Part of a small language model's weights: a variant of Muon for these matrices.
Each number is 128 + 24 x the weight over the matrix's rms, rounded and kept within 0 to 255. Layers, rows and columns count from 0. Numbers have three digits each.

# down: layer 7 MLP down (transposed), 512x128, rms 0.0677, rows 3-55, columns 0-127
# up: layer 7 MLP up, 512x128, rms 0.103, rows 4-55, columns 0-127
down3:118155102117156152192143124145136129140144122128143142162110143193127152107109130121143130123125118133124156136123168117131103107133089149145118144128163142099157139117161144133203125086082117117107136114152160121098105161105120062137128142133150136120129117112118128124144113104065123115168101093080149141120151178133163097126132123124096065127126139161124119132098111115167142111114
up4:138118139157135146142080100128120159122132086114106131114163097080102163134126139125146158138138115088110118082079132150091141100103137086136066131126135152132127137140139134124146118144115125143150121150130133134117111134095182146178133136130115115165141126083133115141097141142134152119160154149153129129125099128143130108137149131120157156128112116096146091096140148123127110159128
down4:126131136095112094101150146132126115115092133176155123126128113146183100142127099136134110123111144193122158133149153109142114139076131155150173122130120116134125106111142160101090123122121153084126163128125150137077142086144108147127120114158152114149107140129149092080130158105115139143114113154130179108114156183104153151116112159123088094154105140163088181139125084088137144117123
up5:138117142081135090123139146100127115083119093129154137140089143096156127147117130145101126171115163094109116131122151146157102106120127123125130144147108146115147100122142135133127149124111130109132144107127138114109130130144111130161126153147111142131114118136097143100110140133103136128143125148079153103130144109164140135099159147131117124122129167104121131126163193123161128119127
down5:127096127146072157119128126151130114167143112131158102122156100154145099137161119114126104117125145138109160101116090079136112146146105156163110149118146107153110142122149138137143100138120088137098117172087123133139123154117159176092151122127155136153182127113124150101134163142140080145114179158141118108133076093113124130136090135132125148096109110133111104137118077215100119147148
up6:091107167178132140116129138137157112103158131095154059105114137142119131102156155100138169125168101101118133097131190154160116170131120133123113113103133127145105178123089132130144123161126165165155141098116136095129158117137115118119079108103141138109125129100078124104090158156126130157116102137127149120143141124105127113145079124115178153175124125129154103156112107165133090082118
down6:116129133134134130146105134147100114123161151142102128125098119158104156155143138114128096150141130109193113134114138172170092139159080130130133091119117147150116114128131099106118110146137117128120123127115126136119093111146138123095118145146127112116107154183148102136119103213123142125104176152120143114131188105155142115104114146128129157115134132126102137148082125123112107111133
up7:136096097156145109167102102108098114119103145116137131124162145114115125147150141102143142093168103155110101076151129166109136087128127137128133141157151151130126144065144151142116112092117156166154106152080172096113176089159124158136114113143101107123158100130155101110127100115135148161151139140131158137160142124180141120138063133113130108082114122123124171134097139097114131116164
down7:121117135115146098125106131157206103115132157071127129136154124189132134152118146127104107112122155113121121127134100091120120172118117082120113116104119133125089143143150112102138151173146067087131171162148133120102084153131111122132124133134132131148121131140112136117104120116183125106063140125100150144118130107146167143112130135099125152150120195149155065112161135126163153137121
up8:115110120151113081131103118138100109105174146110102099165147123130120144106132105121163145162147162130137138130123163158121128091123140149107119095133171128122127116130114141129131114119125145129115082135113122118139183130125146133129176116167121081127149146138103128136089106129119121104124141111129116111102147145131116118113122116171110130148143143139167141095140134145143138104111
down8:116110151066112116131125129143122188135083102167147167089102116132157111122117144145104098113114147158092112125127117117173160154128138116135115138148134138168135129123120096131168132107140148124138156136127122113164097142111127135112058123078156153114123125092153136085139098162134149171126159126115185158112072116143114122132133162098108109155161114089167095157120090127135124143096
up9:132124144103115174108134129135124119095159146071164149127143164164153087156162175138088100121162145137103106123129103118112122160132122085132130118138167125133115117070150110138124118161123124170126126092124135090112086145126135140141133114080104144154132150123095148149154118098118125139138052116083156123120098129125153151135124147130140101110151136079159129154108172190090130090087
down9:118157120163176110126147151196130193126111144130110112129136132142133162123144085079145161152162132104127110141104114147123077096128145150103121121135138173179109148154088119131093166090095096118142110097165151157120139136100113134120129165142139106122108110141136149116139068098114053132121157136124183101097129164124138115107115129106092106143156111124178139138092116117142124124153
up10:123143159134119147147124125144090096117156144092083109130102123150120137131130142115085121110154137146123117127127137123175153147112101116125083161121126127139135159156147117096144119115068146143124106127134204097127126157120128113145168139140128099118167140112136093141093139066135114119156118151103101144134113191147105130154103121160159149105085131093106140151114117142127147129125
down10:132179160120127112171125111129140162105108092125086160122109137125147146105116126187148121092091141151136134111133147155134140194130122118119146153141116172096140096128120151156132109122179096063118127099134103140116154102145154157096153162133063091107115100125112153146127093098168111156111119128135118131106071113130125144133150164110152144131097126125136140097135101155111120134149
up11:189132116095156166141126119159105112111128117094108118123119122143133145145119115177091128129083123116067152117151144136094106134123139130104151090121088119098125155085110121118134104099114138118147119152159123106111177160162125072106102134113115158136128142135126122151135192069172135142130113140103127138123128168133158121150145135122138120141120134114145127126116133152153118156155
down11:075138176142122108176133114113126114064163142117137115134101138115107156137144143100097146172121114153137141112143120174090126115154131125142186125125125102121134118143159172153099131123142096078134060139116162153152110112127113116116158135121112145135154154097133090140099132148107126156142129128113130103166127151077171150134115121112130153151117087112134079148151142105106128072132
up12:155120140146130086145123137135080091139127127086131100118120090110129109089148154110157175116121087118134149108112130181162143076118134155098105123152193158115160131096152070151116144141148081109110095183167134121130127152083104120099112137153147190137199123135133130052121099127146105105127082125140135127161156131119158166107117156112201136117076131107167165120127091122149130121104
down12:134137178117154100146111142145105087136140116105163147136118120107158109117164139125147127136180105155111101130161087137140104150150155105110131107164100170143109100141113109105117133120167140139138142109149161151120122144114106116109145128178088137132047093148081112150135137102120186150105154090150120186076112143114154113102084141092173131075094126136114129147137122142135136166093
up13:042112131125111133092151095150116149144130156103088107132169102124096145140092129116125090096156137104100172128123134121094118107169161147100141173097134146105120152120076111140103133158142146126130147070177111166130126142097148128146107168130158125071120162120144153146101171094169122096157136161139111100118153152107107087124127091083132124132152169152140132127166114145128118157137
down13:111115154124112200116142159112158111096173138070124110160151113100141124088127165086088140164109104115118157107119081125099106100173100165153139128089078128087115195126156113143106107143137133139176108175101143116136141147127161137140116117105102122128118132127122132130164116151106136160133126125135133161159139108122084120141152145137134079102117113165129162150131146102128120130115
up14:135163118137132118150107150099125116179125127142121109131159148129151148110121168134144179104169114129114103141134134127116133135119126122088111142083162103162137098143115116095124143124136129146142150104128116091109144108128115113075140150155117148126124113099120107109108126151102176123114125095140113128088119138124161115175147170138112113181162141067166108114121159177142094108136
down14:155098126134184083142101092174098150099109108111170169095161118161096065110118151134110098121122135182124141102101122145142153145129119125153143110142126150041092120144137166129105118126113134147132138189139141119154103110146133125134093130096130127134141136131099121122130112125119056131139157119127140115179147090160149137146101122137146103069131081173164154153154109092089154162153
up15:133142164094132098145163091125152131128150118099145124094118116136108128147138111119160105092142118094119127153136166117110092142092116137152148156126123161067145137109124155145094120127154108121106127120103138147098113138132139113164118147128140139125158147147123129123119086095140175146122108164137099097121106143123120109116153142117119105137106124147163117141137123136164137123135
down15:102098108157132159098080115130116100114127131142114113126139138118139136103127138130156138177155132147118134107111138155184184145151150130115109125118147113136097128114092151137134140093110160131160134123130144108151086154121133149115130116111121148105128140096130136144147138150110119147095133113119142124143151142103093130169122107121157142166120139125104143100094126126085096141111
up16:127084143123190079138105188112080111156113089095133138090165098104100122111114141135087137153152174118090092084134090145165208103116142115102142105074157185108115107133133111087131099100133109156110147098157093083133128145073085142140155174153126096202156171104121147109112116181192193096112139109123123163096144138139154139140142093130159132137169082088196221155108118146164137153069
down16:122079138090122100162107160102100119156120118095164113099155106130111125113108128144118130132149158137057098073166086158142232117147172167137125086076163161121101168148134104109126103081133108134107157145176078045197137106078081172140150151141140132190096102094115112133113111169213152101113126092135111154115135175165114154157135102112137167124161079103165237148105084127145157151056
up17:121137138127114101108121127099118117127143117113128103121136127104165097117134162097126108130101141154096143158110122134127142126139145128112144147119086143117142121113156125143124122144131110124129122128119154131096143109114107104142104109099128150129139163125148084153073161095130120160149145137158108140146100118124107124178141149183131152102161103101127106171158126165151073149107
down17:119130087131088139116124140131128123118107109124129156090112174102142129163102118117143145136121097114140117105135123155120170149151158126126129165128123122137071123129145119125117128099119121128142153143124142129157130141111143130146168161143145161133144148142127124119139145150148144111135114147100109112101139117125124119102093116120116111169083137091122144113133098126107131119152
up18:133136143133128132093176185100090090116147118130122152144115139145130109108138115117115140177130107139176089140172125130140201152105123161158063105126153131099178121113161139130137081129135143136119099133102157139103099094141115129121129163120053143136104152139140079122119125089107128160173154139131126162102111094142167093143162109145123126100106135133085089151132114160119128110110
down18:141093137128125105112159126120109087103115129118117167128109165155112148153105086122150153095116152117137107088101095158141112149151153145154119151106080115143102123115129133133147167148114115092136145134115097118131157093120123100157102131110092121105129121112133100111066147143129151156113142144135158151149107126167115147135134116114117114075135153146155132146164163142131145144151
up19:134141132142141154145112122106115094132098099103133101112130099111131124127127142078172152122135140140077115157153119085169111158106074154083110129141142123118113187129070159062154150098116138152168134144133143130129147124129095147160132131097123133110160135156116145136137151118124129125115076149153109085124142166127078114130112112139119090147160145105111132175134140123156170132142
down19:172137165123157088123112128122141112118139145151116131120115088124072118131126111162082132171086129118132148148160159128093200180139121092167124110125117169092106109123131099115130151126129136121109153097135109127148121132149142121153092128142115094092150121114144107153121089136148126138116135096140149139159109123124162108112118117096123134132129157140108112136110186129140124177149
up20:143109089137143133133135108091141127101111135149105130124149166131090093161134114102141145153156100123135100144136112147095089150133116112098115110122120144111118159154132114126111133168154104139136136141148108148110105141138111085112143141127135147153149126086088187126113131135113142095137119134163136131121157156105111141113135114119120092090119144117153136135074158176156076121192
down20:150109114120155159143131140139131146158125108145110105132071137122123070151127153146105069106117132143111132116130119129121153130129124087115128081123132131094150135128144160157164136159135134173139104173125121077123164132107135121141123156131134094150135124122108163131133174105109107097158151117139132117088128112132113103115124129095130134155105123148135134129161146127116131131103
up21:142118136134118107111089122119151102168139111120096121145135099108140099128102142092130097181150123162126157164171116124092111188155082120136137108126118105130124112155084136135125135126131144122122075111118131128143134116036120118156157103124173084133132164125120153188141122118174162132126126133145149133155130132151142142103115148115133143101170076133160095125158118124107102131108
down21:155132107130115151132146118080089075113134112104165132174148141131100123096162109116132152091140135158115117159121105132143112152146155112097090108163121119105109156072117113149086111132108130132128149132151126172130126093165135137134092064110118147165133146143143165149160157134110099133142172141100124189155082136152127181138128103115107091127111128074103113129138136099099178146138
up22:166132144153167111144152137153112090111123141109163147133139153118136122138121130082112130178120130128122125138143086097152125138110109130099165112101121145062106124118103115134140123130136092152166115143145084102172113130149142070158123120157150168144113165119153167129155087149142078133123115132085109138113108124125161174116177148062100110135160132067128113126145139094101137121170
down22:127129113152085114131131159121184146112100144107104160153147132149146127129150119125132125123134147175142122109131043131122139132185132133158086113167089107188137112100147117116113152140084134117113101121120140111130128165110107128086128165151146154110109125141122103143107122112131112126108129085163101125142128145160104098118092147119182144120109159138127140122103125151137163143101
up23:152103153149133177135144112099114102121131115145110128114134091114098115131152138107145094108151160162148101186093123166166143104079081087068148143181107153119128169128108118087113127175153146198129126178161141132109122119123147100123135169181176060127143064116119139126133101115097132111183108123149095160125074150165166090102135138146119080102157086089115143173126161100139147121079
down23:070102094102128138134109127156131150107137119153154118108146136098156133098121095156090130162114131086163188132115151139094123144138088143170125120164155102151116116119176116137142128135103106112136132109141140102099144097121145127129140115121097144117083091126137125137149106124105133122125114113108169078131124124110139118146107134152189126149125166148126149084121114130184144161148
up24:075121127144131112164106129145133129152134107147124158121147109085130157128135138120118124127161114164142172126133131094119144116123124135109117129103128143133152114098106137146144082152150095115124104126103099128130203119127106143129096196122100161154117112091170130152186128157090123126138154126121128166141110059139135137151171114137138136141122149146108076141092105165135125144103
down24:125149134148106146096128140105137166113141116150106104138091092138132118129139123113132184116139178143125134154097162146163123136108158136138167105094130111159116133115122112126136136160098152110082155128128146116122095133123131088128142058135144112088118156174152164129084222058150122130123079116124101109113128128090132142158128132121129130135199128109134140095090130143124099152133
up25:086149110082165113125062117117105071126096143126153134121118154190143117118163081102143145140129130171135141114141135125120136099124131178115152166122149145130097127139104129114148127143164160182099161109147116112136110158095115160151182100107144149138122145109135167157116165139123129188058139106132131142146132109128134096156117129134147089091123129113132103144106128157097109086114
down25:108126131133130122120109163132101114159115140134092113089140129075137156142113086137117135094104151149149100169131117153126089121123120108141123165125166059144097134136140099113109166127103144115119111161172097121169136092142115137136114157150100120107173112187093129068081097126130128142153154124123147153103133130137132101149128120142139116174127159155112169157099155156183122100131
up26:116127150157116085144115098125120110101125133128105125158161091117122112153172121134114125162087096142145154115104148135148136089123100129118104108135099131111124145114158116115123128119171145142087113108163114143114082119125130125110113105146164092141166118119112113137090135169111163122199136147163136085151120142177118147159152159130135090117086101161122162140143084149140104152111
down26:151094132144092096186152143116170120132124081149160132107108088122098116120169104102054095104149098127128107109112130165189049133173142158101099149082144083089167135118123116110107178134133148093132079128138147117108124111127119113130139169104133157125126095114127153131144086146140125152128156128144161165141166153097130140118176107135138109134126156155225171147110136123107117170074
up27:100134185165083103169149124118111091115101164089117084091101117140078124162142092135091104111111155116145153115116128143136160151123138107127080092100108163140142143110149141122129136104149123120141084142137134106114122089160099102107136166177118126119126154112123096176096120169100173154120097114101117133117154162117140108136179172161161120172137061122161146126157090146131142174087
down27:125135167105090134109148099120108108162128129151148112142191102104126094105110122141138136141146174125127130167091083135152105090136180135135128143103151088116119142126142135074136145118112111133148130116133101121109175145119114145155117106134116115149155104129147146118143138137155120121150134139125146135138133085125140089133147106087120074120149137151163139126167134141096125138056
up28:083080180115140176080155107125160113134128110142127144135120166127131097117120131118146132173139153116178088137125107126106145154133146099130138126117160123137113151126105122116139167159176117113167115157153141085115154148137074135123092107089121118147103141119138098105089150104142122128126104098116125108096130111141110082172134141153165151106128146139165155122116134166091111178140
down28:142114122104145115128125127135098107119129122146140096126148127178183147146092164146143134128136107112135150084168135114151103076130166096101133175141122169132162102106161091128179129108158117102101118160107077167115122070158175115155128139088184143114087147118111112149142110120126066169133153085138136118084069143141178108164147134106135128190123115177112088128105123155112102108113
up29:106131119102135119150102117135116103103109143118122123112141118096105135153193107162149159116105118177075147147126119085161128161118131139142120102100125118109102103110153139135098117137137133132109121151136151125140139182161130119083117151105163137152148177104140143103204135174104108129090163146106122125092182113105193112117126188134092105118101101119176119095124041158134150129135
down29:117154157165154078099126119075122107124136089128128098152165137125183132135109154130148141124111120118109160162136143124086099113142147104081172152108136168163139093189132149110156134105122082136101114104103109127065106141134142094178123098139125130124128126068134125127173145139135092148135117158121109120161166179166108149154107117125120136130140130097139104120124105172113145098126
up30:143138144140107137129140149117116137164078159120068127127128110150103144154141109096110171140140094144162131136118129069094153064125111148144131119094161133133109119109092163127151162113148112104103188133109149084106151132129128144155144132116119129110137134176102120141146114130109171081116122116138162153123137098107107118157125166109119142144131129112152099148136137123158126149119
down30:146108144124154137106139110105090202141170148139121183123146109169163084143076116142144100140111171125179078167115131130130128129162097115161097120121100145128110134163069142137091094131128137126100134125150086114143134129123150115109116132169136120120114111135167077083135143152125122129159144124134121132162117142136149106122105113100114134142121162155099103147142099157123112072095
up31:160148133113127145115105151119126106147126098124102148116119080105131094191104147127125136115182101128131152150163095146131091129129149152110131076122124127152120134137118121139129132143167177141123116131080107148122117114119112149135157127162120153083108113163160147150118136073140147128140112113137125131110132090125108157140133116096160184106140117101126117140117138127115107155157
down31:128151099141111133113124124111115101140172144137133100126146166159113154112131108121105094154094090114134171130097135132087164136099120079153080145097128105117087149137146094125123162104100147118170141135138146150149142116139141137147142124101154130155120116089135136090130116182151135125127130153125139124137134118121144090125134115101134085138125127147100137153123129150145144103141
up32:101144117120106127137135164098119149195100135109111154091123143109113133108106114118143112144137113178157171123070130131163121121126129154111114168146110141103146095136127104146099145124157114082092114154112100080167175070140106153105135108173133141102159108143094112124119133149094096148154143112093105113135173136162108104152143142134152130128113122152141093142127137135135159113126
down32:101134111110131123144118130117148143091134106107119086133121101167109099109165167092094141159122102104153114123146111156112142097129120179134173111159127104077134113155183142147131109159123158173096157112094104137103098143167100133124141158137135120105121134131160124098134085202116128130124134139159118123122143168136113164096120119130100106116129131096103103151129122124155101132175
up33:157152094085069134171145147138128130177146132122153153139112130136173124096117126131078133116117083092154127098143091142138155090131086102113120115141160086151126114128108151166120143146134151146074164160127161133120173162139118156115106122137078152056103161142146093139076146095118115146168130092155123121102121135159111094088126099145147147111137094155162134119119126134138151110120
down33:113134161137146132140144106115087106135101117089133100114165119137103133080098155116176088145108170102150128160116171120106154134129132135142162139146085125095128091124140102129118111116191129110153133104110115175114129113096134113147141134116089072138142092124131119137141101200125159164141130123154158132165110086104134141120141130128134164112108129144131115106144119116104130159119
up34:149108110146148138114186118142134105121128139127156133148112205122149127136144129149127100113087090088130132104115174072151133100104147144127122146108157107080142138118152103102151128171148122151073115128150122109117109114153097055129128125082126095121150109163154136160135121083119114113160121163145135120138168148094125124102125073124180189154120107155096173149124106135133141123138
down34:073140167148140106101111141098165139131087156134139175107163077124148089075093125072127097136098120155106119161150114127163083129134126088165108136139166132141134114137122156105122102117138156144091095104106149106104100152123142171133146087127124113136163124163131131110155145107179099146105149098165134134173157157139126135147116145112138089106114083134136124124124159165106121172112
up35:159119118142119145137091138125100107120136180157150114154140132094109108140163123086084090083148060142128175181140168101124159096160158156144126135117158151132103122137106141125170114102117115090108113111130151136102152116128131129159139085113154100107179143159101119176133123143097138132137162110104127126109102116138112109157160113109137180108127077133125143087112080115141135151171
down35:146135161151140132119106152145129128130156141136132091125131108101139145152170125162121116083106109097091124104138149140119110148114129120111140077120133068103143083157147186138103116131104171123094132143079128122119089141157115133106134152091136120082145153122104178092161141154125127143092119101119133173144180130179127153139112118117161131130173134131118095081105103089183138116130
up36:124129105147142132123145092099122119120104182130090086110136171148109142149154139129103169148128094119120122139123129114103126165170161125151158107083175137162099115129154086126155113098125171135124162053159127106141149129143128119142131112136144139094132107124111120140096168090129130149128135125082140139152138103155155097160117105122139122086118136141157107092161114157088143123152
down36:120128143112103119129112154166166138124123103171109067144103138184152148154162172102094122127123166140137127162071088129186133170135098114109094108132107120106131138132155119155114053123111168114105131110121158095134142147128129142153120141098166130105122153134126083149105142143172105156103144086118123070126144112100137141089153132126100123140134163130126131172108154102109118136127
up37:127140153166087123181128178136117124110125116139136157094083125104106112096149108178125090142159113100139114092157146097105158125173141137198077097124135112139101127121118110120135130128123156120151128157082151107109117118118128058097115095118091142134150150102160120108127109115124114172130160143112129142125138095122103140126147116118120096126140095136140143121101186118180135159139
down37:110133154168149142143124148142116110109106139120179085089081156132159128165119144099164147133142119134121136131121134104129089100117123073163145151150142100135157129155161123135132096119135081135124112102155102122114161079117098128132190137156166110146144085121145092071139125149107122129176145198147128118126133143132152124091092140129111168085092141107103135084133112114100126114145
up38:130104141153155115092142133157129102106140141103148135138136090161160166161153093084123166128199093134071114096130085117136111136116113148129122155142091146077125079100138105138150157137109084167149111168092114123105144143162092117150142108115129153150124148118132123130124110142097123141134098143128142161096099140127130139167146149089139135144140132072111137140105135153138197130085
down38:153174158106106089135125108120132156111107180147144127142174093074123131141125141107135112152079140155129135142108138099109144135120100118116108143128098119126123121109090124157103110162148134104087106117161140128150104132129159105147139149098123167142143126131103117116127118140093151112113190135122174123130096169097133143103179152148156085106134106132146168129111149133157144069108
up39:128098177154140131140137162139171131138131149108079136116129111128135170121066173140125143118093115143130086132120141119146149105140130133154118128144108117144173107122099155111137105120161128151117101117111128095120136127131153074109126096090170123091116159136107150124093148118164125124129100139064158132106113124153127107147203092155161146136156101140124134147120082123132144143141
down39:150091137109119084100144143143095141144120146125137112134108147108171129102156146120141137135070102152177115159127175099090170158112126148144132115145155131141136154121118091160126130083107135096122131138070114118157089125149140128143127139144149155108098150103123135153136125128137071119166155099134106085132139137106120155106130134132135116140102142111129117130148111134099157142124
up40:134118214117105063151130102178095110104184121155127159124102157062156150113157124135130141115139123145147110090089135149109104139160113133158126149153118164112110132123118143103167123131126140117158125129149114134116110122132149095093150112130137156122158171137122104136094120130128119143043173124132132165167099120096115096113166161117163092130098118112150154142132148099130098107141
down40:156108098106155116134179133086137151120131123095097147113120081154133129171136111138149136108172084105124134099147166111109147126134159080121111137135104117126140127096152105130108122113115105159128111098136129134094149129141118175145128142168134142104122132129122120132130124132146145119149131128122124111133147138145158131138122137100105147127120105174123111126095172134151126143148
up41:107143145130123095105161132081094133110106152121106167144183149138150122126150131103129143109092126108106131104154114077124157132117177128105124165135112162151150098106132105120115172149122125154136118083133117144141158128092080110148118163175128123179127152117091140088130118158139162088134107134158121156084108097134132094139140135144113104156139143085131136098114126127089133117140
down41:125132114126147137102150102129134102159110102131163108110121140099119153119100167182106062130152117117099125114114111132124108156113117124157143145171149130124135105130168167102098100165121098129132194129126109122119151184191133139178105116069114115091124115139100132135116135076169119083130099116115165144130163134143167127109128117063113126078153092184153112155127109112166107168150
up42:116138101131154155077185080140112114109109145125113133135092145130067127113137107136133114129130154122176123144160122130134104163121141122138117110091185133088121173161131159119153114140152145137093090161146146145131124152116120129116119155100126105176141085157142123111120145113082152128086143157128144112061129116134155096145134134152121123149130105101104114137112141153140115134117
down42:116147104141146123163137158149107095132122107095157128112150142127147187114108145114129146108085142086134107123147182124153123115140121126155111129120138142147094121146112155149120129140112106137112105150150178131150129124135121115150148112117114151112125113099109125152130098135074144130100137115099142173091131135147120113118134101126129135117152167115124128119102081123156100111113
up43:130107152161139129153111129115154086151146126122083161119102171149129154128147111163146105107123110139142114102167128127128121128110143131107133139131120126090077140106103132114118123118148154152060184143100109140159094078110114080131116125146148093148114114119161157148203149163135161120100124094147126070131146135101120092130168204132137124137138117124101096137125122122144142138126
down43:138140146162145133116101135133153133122130137087169146139105137135097147146141157162123132112137121111149136109105128112139074136110116157115120131104155106162120149188124117133080113157149139133140154095152179145116113133151139093104116093121113113112124127103116144127095084137118126116091121160140119147123126119147117139109098123130133091114125132143170105143144106116141110128156
up44:158165181111114039124141114093113137119141122088068102139140140093154154168143121117060147123114096182094150123185132130143145176117124105134096121109077148138090083107118134132110131124127165105073159101114154102161165120138167102096125140178126144074115155134163120140133147127114136130108095134100153138101177141098124102152128168077079130096134113188193163140140122108106138150143
down44:142173162116118146129096099176159083108123103109090123130150062128091140142154142135111184129150127158142132133099124089166097122155099121141113097125149098158115144100128122179127108142105134130101114120096133139060141121135146147130126133137141103145106134149207148150140181152133110089117084124073148103168111125137103124101145097139129122125169104191098116098145103127111142143170
up45:135155155123089136114154150154157158138149129131123149125186157098104172124114141129185120115132141116137119096140120148157158089105149099107095116115166134135128152098138075116119091201135115097101125113160163089081141182140104093137141134140134123120110110098150143122094134080092098131150111119133104134116155112118157115152131101093105148102132073149132131157133103090121103141151
down45:122100146161123124152137110090097081152168175150107133126154111141101114127136140091137132090157151120117131180134143129096108121155136173127085118172133143096165132098182126166105076161177184170114093093155116135116087123179125148122099136117104161148140106191104124144122102116146096111108096127103118192149133126123100125104163147053092115156148150100090112131134122167091118114101
up46:146087156152158109126120143119147123128149111128131151173135158140134172089150122141104131113134146103139118107132127124160154125133158115128123117096151156117066147105134142138158131131151151132096146159115122101149148125143081115150085144108122120122090134145105097099096128096118126137072123128143111133121120112109128141106187123128116125158122097124125143135181126117140140103127
down46:114150135103125082129140145133109129136123119120157143126129098144105139128101121114116131110117145151088151129138146140113055139126097088139168113088124106122138106127132133171111119097167091147128157100144146153088133128124143165111154170149153081170155106112132113105142121139182169141188170107103123150107120143157150151113105148116103132103150147154116094093100089131153139123132
up47:131075148140098095169125133138117148161124090163130164092165144117125155100129144127130116122131102111164145142156104146139110100160145109118116133115131120097168096128106143116137140133167137148129123134134150159121123182104143122091127147136138139124134157107101117114119091121120142136129138079127126079090118142142166111096157179079152114116145153131098115136121079097145183124123
down47:119141108120119162112117219139121097134130120108170136093095146133101162109138112124112114108159128148162152152135133137127117098102120129131147112116135096101190134095109112116118145105140112117112198116148157178098144121127130131139130099151132077151129158175101115121112139115136105145138124148147114132076128090119119148165098097189127129116104100172119131137165141108175081166110
up48:133132165090144109143150154106114112150142101110106151122139156108114105101132170127112129130155159136163105091083154117105121107128086154140135159127123149151120102138125117091148114149106137124099127141121141129132101121143127149117092140124095113122149108153166107134108123126146129144133129160137203115145131111137121120122135131162159115109092137130083129132152103130108114123129
down48:144121112123133107163117136157147161149136125100082116134126122130102130160151104106116142159169158135138123121117107124126109130146165124118113148127155099140129111133137137166096145139108129117131150168122112084122121106125188105148141129111107132100133154153121149103109148124199132099135125146126121163103113128151109146097120100121124139110099109124128106107079135133146131106111
up49:136163142100090109115127148132124105163116181121184124132133125084112116116131116145101143076115089122142142132116178122069132103065132092117145096100128102141094141125121191125141175113145153137131115140148127103107106152123132153123088106126132117099217130110113160138113130114119160136151198117127075115123158115123071092168132119158128135130138128110113172169171136120131140121159
down49:106138109174123114120185103125155116124159125140127153160134094093133143105126143137146117122108161093126117109117164076106120142140134099146140136088143123156056125143125160086169144136067109125115110097120107175142157190102118091120203140116170120135116147111139079094130101105166133130095196149097147154117142073129129161123119131110077149055133113142136106164132168131160143160141
up50:087153175107114132110129110153100139116085118088128163089116140125098134140156103137112166133174132149128169159090102114142121153100120142126112119113121171122142123186161141095108099130127107163115148104127115132122136136130135141135111120131123108147127159122108118127151133155153109103137115139099082145136154157118125144124080137173132129134077141110146112120125134152185107124144
down50:198149144131136115145123160122147147147131105101083113125134100134112155109128148104157113108104141085137100162128104080125126129138109079135135118136132135113151131116091060129174108111134181125148111149131110090155138149148126139112145152119133166162158124131135140089161124145107082155132167128113135105126115134127116174163148112151116133126126132119105104138116128058091137124171
up51:080128096157130115158136124136103109152136118142086134131149130136139120176143089084126135144160125126114165102168119125165112123101131116108132116076107086090112122149162119115124126120149154113112163114120150110107107145101142130161141144136170140108139101128140107152139130140140127107110154130171117143124110159133113121109138162092136148128140150127130155101142110124096139184089
down51:151088192102142127126151139082119122119157141122174123132102114109139144062074171164132104143108150134095111186113148147149128087117105188115136095162103109141167128109097137154187108110122181112111116132138112109121126130118128128089098120127131133146126134139099152137087114162109135128154100113081129148149154144143138150145141091131145114113135123138126128168096137074154116111121
up52:172107144149183117082176109155121099122112087144115130121115140137173175138116119130128121115117148092107155143136104126088106098163105109101134134125142122096122151131138133134111101117119105168169119098142124104132111132094147139141109111121168137172142160134121137100173128138128110125098122122093159161141098142129111089072156143124120103222146084136119132127116144078148090132160
down52:100115102107124144129129147086150132135157150097131088117118126156163118129120157138123126092112115126153137102111165106152096142110102133120089105126143142164136133128131120109145137147130123131139112150138130097126141088141090162118090139125132094140120111119115117147110139122122141150142153128147149116127188116142127111125139130170115141112114144155147132141163129144108099120092
up53:158147134126112125137148136125137130120164109132137162099120131100102164130120152131118109096134149147180127090129108138103144156112075143148119115115134118095128125139117118143119132159088114124136109146131130138131181154071122122117133122127167126137140138143099096115138161128115083139101140117156141100107159133125124085081104114124142103164121143141124098140164113160155129147112
down53:131123159086175139138117107093125150101151089108109125145107132162108147157163091143101120125148163121101128134124140150123146125151198098152140148105083138133185135126144164151105111081149142121112137119057116161108119132168109147133169167161132098085084084127162146155123120148107104158165084156110155086155151114123149174141128109129126149117118111097102123101111123104129134099128
up54:108094123101149117142096151126148115093145154115130103162114152095124170123095136186138111139164150106104170142112127129102125134130141150126133153135138154149137110080110091084095131128148131139112149144121132125122166142108106145145135116109119132109140141127156131142124181093101126158105090133118175109171134113125105114109120139164116138128106137096150121139140124148132123110144
down54:122122121095082128102187092133109128142129137123110122150120124149168130158121120102130148156090149169133070126107134154138133078087149121155161170090132103147140158115113117135129102125081125143116120179109098173131140137100121147104135156187153139124183144136148142122140125136134144147148136155089077140073129155129143143125133116097166078122135139117120146065116133127115122088112
up55:116137119124118097158136126120112119110161113130151133131139152118112152133139083131113125164157131128165132139148100104133150112147098128118105100135134148137118144130149138115103147095112090131163122140115162101118122106084132163105120117128160133114179120138146112130128152107132135148134123150103119145119117141172136117147119159104137132142134106102132122099143084127109146115125
down55:098112129121132135118129084126156204163088127131155137115165138109132099080127153150100174120111085080105100184118135118137139136113154135095161142162138098141144141116134114110157112140165154129089097103146075186086148156133168143107117138183137133140096135116126130174112064145087115088115165123123099099084117128138110112137135148142138114107106134160140139131097139189155128120101